Weights of a small transformer language model: 10 heads of 32.
Each number is 50 + 10 x the weight over its row's rms, rounded and kept within 0 to 99. Layers, rows and columns count from 0. The size before them is the row's rms in percent of the matrix's.

# down: layer 8 MLP down (transposed), 1280x160, rms 0.088, rows 167-186, columns 0-79
# up: layer 8 MLP up, 1280x160, rms 0.0918, rows 168-187, columns 0-79
down167 089:46 44 43 67 56 24 57 42 49 54 62 56 50 42 37 54 48 30 55 61 57 48 43 48 46 52 54 64 42 54 44 63 69 59 57 59 45 57 71 49 39 64 47 53 52 45 47 56 55 45 52 34 44 51 36 37 65 53 52 51 37 58 48 75 46 54 60 35 47 49 44 54 37 46 46 45 43 46 61 50
up168 092:57 36 42 44 51 58 49 40 68 43 59 49 45 49 35 32 49 49 49 59 59 42 58 65 39 48 45 54 51 50 52 33 29 57 34 37 25 44 45 50 45 46 46 61 65 52 44 67 52 48 30 59 44 55 42 47 52 66 60 47 46 58 42 67 66 54 50 41 33 43 53 53 53 52 61 36 63 57 60 57
down168 086:44 53 68 57 63 42 34 60 36 59 62 43 44 47 44 58 50 58 59 48 25 53 43 44 68 73 42 55 39 65 73 45 45 45 55 44 47 55 50 49 48 37 45 38 50 55 70 54 59 69 51 41 36 40 50 46 52 45 52 44 55 57 55 30 47 61 50 58 49 57 38 33 48 52 46 56 35 56 52 44
up169 096:54 64 44 46 49 54 52 57 49 49 48 52 39 34 60 51 72 49 54 64 57 52 35 37 39 47 54 78 42 60 50 30 68 48 45 60 36 27 54 44 47 36 65 47 55 45 43 52 46 74 43 39 45 52 59 57 43 39 43 31 62 45 55 46 62 29 41 54 40 52 43 60 69 41 38 44 52 53 59 34
down169 131:34 50 44 73 43 58 37 68 49 52 49 55 43 51 51 67 35 41 64 50 43 45 36 46 32 48 45 62 45 61 61 38 53 54 45 55 53 70 56 61 47 46 54 48 68 49 60 46 41 48 55 67 27 62 32 45 49 41 28 64 49 57 54 44 55 47 35 48 49 71 42 58 40 40 51 53 67 50 46 32
up170 099:47 61 45 52 42 52 55 67 44 51 53 61 52 51 62 55 49 49 32 49 36 48 43 34 46 74 47 26 34 62 75 46 52 61 50 44 37 32 43 48 62 50 49 51 61 39 59 73 58 44 43 36 49 56 49 55 51 41 53 56 64 54 62 56 58 34 47 46 47 39 42 49 57 37 51 46 43 72 57 58
down170 099:55 54 57 51 54 45 44 52 64 56 59 53 52 47 44 37 43 46 55 46 46 52 39 49 61 46 43 49 49 33 57 49 64 40 67 41 54 42 43 34 35 53 45 38 41 55 36 58 53 46 47 69 35 63 44 49 38 48 48 54 40 38 34 56 46 50 49 40 66 51 32 37 66 65 54 44 63 36 49 51
up171 090:55 52 52 51 45 51 44 67 49 43 47 42 42 69 48 42 56 45 50 59 45 34 59 39 70 50 75 56 74 46 53 54 45 35 74 51 50 57 52 35 44 46 55 39 50 30 41 37 45 35 69 43 66 42 57 62 33 47 46 60 49 72 39 60 51 40 46 45 57 40 69 60 55 62 52 44 62 52 56 57
down171 089:66 53 50 46 59 34 62 36 51 65 64 43 50 65 59 55 81 57 41 57 54 59 57 44 54 36 49 46 43 44 39 53 46 63 44 52 39 32 61 52 53 49 47 40 58 57 58 47 40 51 37 50 53 74 52 56 56 49 30 47 48 32 31 55 59 45 40 59 46 53 63 50 51 50 35 60 43 50 49 53
up172 110:39 46 55 46 52 28 64 52 52 52 45 37 52 46 50 54 51 50 62 40 61 49 50 35 49 22 48 38 41 59 52 48 50 53 39 67 44 59 62 45 53 61 58 30 54 46 60 61 61 59 53 40 49 39 59 66 35 55 61 50 44 24 49 55 56 34 76 54 52 32 54 69 57 33 53 27 47 48 45 46
down172 109:52 34 43 37 55 60 52 52 53 71 50 44 53 37 67 63 57 49 57 41 48 54 49 59 69 38 47 50 30 53 56 53 59 50 55 29 39 39 54 53 54 40 45 53 49 59 49 51 48 55 49 41 46 49 55 37 47 53 57 56 44 36 63 37 54 67 66 47 59 53 62 42 56 43 49 62 44 55 46 44
up173 099:45 56 69 58 39 38 63 60 51 46 53 50 44 64 55 67 62 52 49 41 44 48 46 44 51 43 52 52 47 45 52 49 63 44 51 50 43 49 58 52 32 46 44 66 55 31 62 46 42 54 89 41 60 55 64 59 35 34 53 52 58 50 63 52 47 39 41 54 41 36 51 46 60 56 42 40 51 65 54 26
down173 097:46 59 49 52 58 34 43 41 50 61 30 54 54 75 74 50 47 53 65 79 54 57 61 41 53 54 39 49 61 56 38 53 47 51 35 45 62 51 61 50 63 35 37 68 44 59 44 65 56 56 55 43 53 39 50 29 43 62 45 51 48 64 59 50 46 53 44 52 35 37 32 44 58 47 58 40 54 66 55 57
up174 096:59 63 38 60 50 40 48 43 49 37 59 41 42 62 56 62 56 53 62 51 38 61 42 66 50 56 46 69 40 35 52 52 53 74 49 46 67 39 57 41 57 35 65 56 43 37 56 51 45 31 31 36 37 45 55 55 53 55 53 47 58 55 69 45 50 48 51 47 47 56 45 60 58 36 42 54 62 62 60 43
down174 109:56 66 61 60 36 45 38 60 31 55 60 43 53 44 59 47 41 43 48 36 19 52 43 61 47 59 41 52 49 65 57 57 54 43 41 42 54 48 45 58 31 53 57 59 42 46 61 52 46 59 51 43 43 50 49 56 64 54 34 61 49 36 43 41 39 55 51 45 61 58 44 43 47 70 19 56 71 52 75 43
up175 112:48 69 33 65 45 63 43 51 49 50 55 52 47 55 47 59 51 47 48 50 53 74 49 47 48 60 56 30 43 60 50 47 70 49 50 60 35 35 61 52 56 61 56 54 54 33 66 65 51 40 64 57 39 42 52 56 48 45 49 39 41 53 53 35 60 58 44 46 33 60 51 46 56 51 45 43 51 39 55 36
down175 115:56 54 56 50 47 51 30 62 42 40 62 51 38 62 68 41 55 43 56 25 46 48 61 49 42 53 60 56 62 64 78 50 49 29 61 56 50 51 47 61 65 55 39 61 42 56 50 48 44 47 60 58 55 37 45 50 45 47 45 42 39 48 44 37 79 45 53 64 47 55 36 35 44 59 56 34 37 74 66 60
up176 107:25 51 61 45 47 56 51 32 55 47 63 46 54 48 46 72 57 49 53 43 61 63 39 53 44 51 54 49 42 52 57 49 47 51 69 36 45 55 45 30 60 55 50 58 64 51 54 60 60 51 47 43 40 48 58 57 42 66 53 51 43 40 43 58 47 57 84 40 39 40 46 51 37 59 51 63 36 59 52 48
down176 106:48 65 47 61 50 64 46 62 55 60 38 46 46 48 51 50 50 35 39 56 47 53 62 46 40 74 47 60 58 47 63 38 68 47 40 57 40 50 50 73 50 51 30 60 43 25 52 40 44 31 58 36 43 52 56 41 41 51 59 50 53 40 59 54 52 47 42 45 53 47 47 77 45 50 48 42 65 57 46 61
up177 097:27 48 62 56 46 43 55 50 49 50 51 31 52 55 56 44 60 64 53 58 45 58 49 52 50 46 53 36 63 57 68 40 50 54 44 34 63 57 36 46 50 64 46 34 54 35 44 58 64 44 68 49 29 58 62 53 50 46 60 56 58 53 55 54 76 24 46 57 48 39 55 50 52 39 56 51 38 55 64 44
down177 096:14 57 61 51 44 53 46 35 52 63 46 49 53 52 50 46 44 39 68 50 51 61 50 54 40 40 55 49 69 54 54 74 58 51 39 41 55 61 42 50 34 56 39 38 54 46 62 60 43 58 72 51 71 52 41 48 44 60 36 58 46 52 45 58 46 45 48 52 52 59 61 55 53 42 43 67 51 57 54 59
up178 103:42 32 53 34 39 55 54 50 47 58 49 66 41 41 54 45 53 34 41 61 40 60 56 24 54 46 51 44 47 71 55 50 48 68 52 50 28 52 50 60 53 36 67 44 58 30 76 58 33 58 65 44 40 30 52 68 57 45 53 51 32 46 54 53 52 47 61 52 47 36 48 35 60 59 49 42 40 51 55 40
down178 102:48 42 62 56 60 41 61 58 56 44 49 48 58 34 33 47 48 48 48 32 52 42 32 60 46 61 55 37 54 40 49 51 57 40 49 43 50 38 48 60 49 58 50 46 62 25 42 43 55 46 43 49 62 39 61 51 54 69 42 50 50 34 47 60 38 59 46 57 64 30 61 65 61 60 53 57 55 45 58 61
up179 104:47 60 55 49 44 54 43 74 46 59 59 59 46 59 49 53 41 44 55 57 48 67 38 46 59 50 53 62 50 54 62 44 39 43 53 54 61 46 57 40 60 68 74 59 63 53 54 53 50 62 37 67 42 37 58 52 50 45 56 42 37 52 47 36 43 57 41 37 27 43 52 57 47 54 51 40 36 43 35 63
down179 104:42 44 42 61 55 48 35 47 52 53 34 48 56 36 63 49 62 39 51 51 43 65 52 29 51 42 51 47 49 55 51 49 36 30 65 53 50 67 49 59 56 65 69 60 49 29 46 57 57 48 46 50 63 68 59 51 54 35 48 56 40 45 41 49 51 52 63 42 44 52 50 47 62 55 53 57 36 66 39 60
up180 096:52 54 58 46 55 32 37 73 49 52 73 48 45 66 48 48 54 52 49 51 60 46 64 38 51 63 39 60 45 51 68 61 53 77 47 42 31 44 43 45 47 55 48 40 55 46 60 62 59 46 47 33 63 29 58 53 56 50 56 47 52 41 41 43 57 54 43 54 50 38 55 42 42 43 46 34 55 59 53 65
down180 094:68 36 34 50 43 41 63 38 44 57 52 70 62 44 67 38 50 51 55 43 84 53 42 46 61 52 57 63 53 55 28 54 43 41 55 57 44 42 51 61 50 58 51 60 46 30 49 42 61 42 59 37 41 47 61 63 41 51 58 57 26 56 45 55 57 72 49 32 27 59 61 62 48 53 44 56 38 57 60 44
up181 092:47 50 41 46 60 23 54 51 48 51 52 45 51 57 43 64 35 30 47 36 37 49 43 45 51 46 70 41 55 63 50 52 32 57 57 52 42 52 57 64 48 35 42 41 51 37 68 55 60 55 67 54 62 56 49 28 39 44 55 50 55 55 64 49 50 52 40 44 66 44 49 52 42 49 61 56 51 47 59 30
down181 089:28 54 61 50 58 33 51 48 52 64 29 45 44 59 61 55 42 60 64 59 64 44 31 52 57 29 37 54 46 52 41 58 68 62 41 60 51 51 57 49 73 37 46 60 64 50 42 37 47 51 45 53 48 47 54 66 51 64 54 64 43 56 52 38 19 37 39 40 42 34 41 40 51 44 51 48 45 27 63 48
up182 106:58 71 44 58 24 41 48 57 60 43 70 36 51 36 49 32 51 48 41 63 68 63 50 50 68 43 60 50 59 50 43 32 56 45 53 55 52 43 69 57 63 51 55 51 42 30 39 54 58 50 52 40 43 52 59 62 33 23 60 48 55 59 60 50 41 42 40 52 56 39 46 46 53 52 54 46 71 61 48 66
down182 099:55 45 51 56 72 35 58 54 44 51 44 64 54 46 65 52 61 46 60 58 60 29 55 46 56 42 66 55 44 62 37 46 52 57 39 46 51 47 62 79 60 48 52 35 53 41 52 43 70 39 41 35 60 69 40 45 29 54 49 39 69 49 59 59 31 57 63 41 37 49 65 66 42 47 53 58 57 45 40 44
up183 083:77 40 59 54 36 50 63 57 53 50 56 50 33 51 68 49 41 43 66 45 53 51 40 36 43 29 42 50 45 42 45 70 58 44 62 52 50 48 36 46 29 44 45 65 45 57 64 47 73 60 48 45 58 40 58 55 41 50 66 48 54 38 50 78 49 64 39 59 69 42 50 58 36 38 39 55 46 64 39 51
down183 089:53 47 54 43 54 65 47 50 57 48 55 49 60 43 42 40 58 53 54 52 45 53 54 56 47 62 46 43 37 49 47 56 37 43 53 54 44 60 55 62 43 36 46 47 42 46 48 39 56 59 45 33 54 65 35 52 39 39 56 64 55 39 45 59 51 48 43 45 46 24 43 36 61 33 40 53 48 43 64 55
up184 116:50 57 57 38 46 60 42 63 48 36 63 49 56 56 37 50 38 58 51 52 48 47 62 48 33 52 55 32 56 56 53 36 56 36 48 45 44 44 55 38 40 61 73 75 56 59 38 43 67 67 52 42 55 48 47 37 48 55 52 46 51 34 45 67 53 57 47 57 51 54 41 42 56 48 37 56 56 64 67 34
down184 129:37 50 44 58 46 57 44 51 49 56 71 58 52 36 58 25 48 49 56 59 56 54 64 52 48 61 44 59 47 30 54 43 50 47 47 50 73 71 42 60 54 68 57 56 55 49 67 43 47 50 42 58 58 60 43 49 47 54 37 62 57 55 33 50 33 59 61 45 59 43 31 24 48 50 51 36 51 54 48 56
up185 101:45 47 43 52 57 28 51 58 53 41 53 48 57 30 31 51 50 42 58 55 48 47 37 44 76 45 43 36 43 55 48 40 55 57 36 53 34 57 46 52 57 59 33 42 42 45 49 50 35 56 36 48 52 46 50 41 52 37 59 49 45 48 39 56 43 51 62 37 64 47 62 51 49 47 55 61 55 50 56 57
down185 089:58 61 60 40 45 48 46 42 42 62 30 59 38 61 37 58 42 40 44 29 40 52 61 52 34 45 37 67 58 53 50 65 60 45 37 43 53 55 52 61 32 46 50 56 44 46 46 50 47 52 67 65 56 50 49 63 57 50 68 49 64 74 48 46 47 47 34 69 36 67 37 51 58 67 40 56 46 56 40 52
up186 086:41 71 57 40 51 39 50 51 48 45 61 49 55 41 56 46 46 53 47 53 42 55 52 68 61 57 85 48 50 62 57 34 63 59 38 68 54 38 63 44 59 57 55 43 51 44 64 46 46 46 32 43 42 43 45 57 81 51 40 60 54 40 63 48 44 65 46 62 59 38 60 41 32 53 35 55 45 68 48 60
down186 086:42 21 39 40 46 58 54 41 43 54 43 50 54 39 44 49 68 55 50 55 62 34 61 44 44 36 36 63 41 51 45 43 41 46 47 36 39 45 46 55 62 35 55 34 39 44 42 54 60 45 62 50 77 70 52 51 47 59 59 48 48 57 43 52 62 45 53 50 53 65 46 61 56 48 68 57 41 32 54 38
up187 096:49 49 61 56 51 29 40 63 45 42 42 35 44 66 43 57 42 52 32 50 57 51 53 55 45 47 68 45 28 70 61 32 47 45 45 38 51 58 51 42 52 43 57 20 54 41 47 50 45 52 71 44 74 50 51 55 45 41 45 56 45 37 49 38 60 36 41 44 38 29 55 53 58 58 50 33 55 37 59 48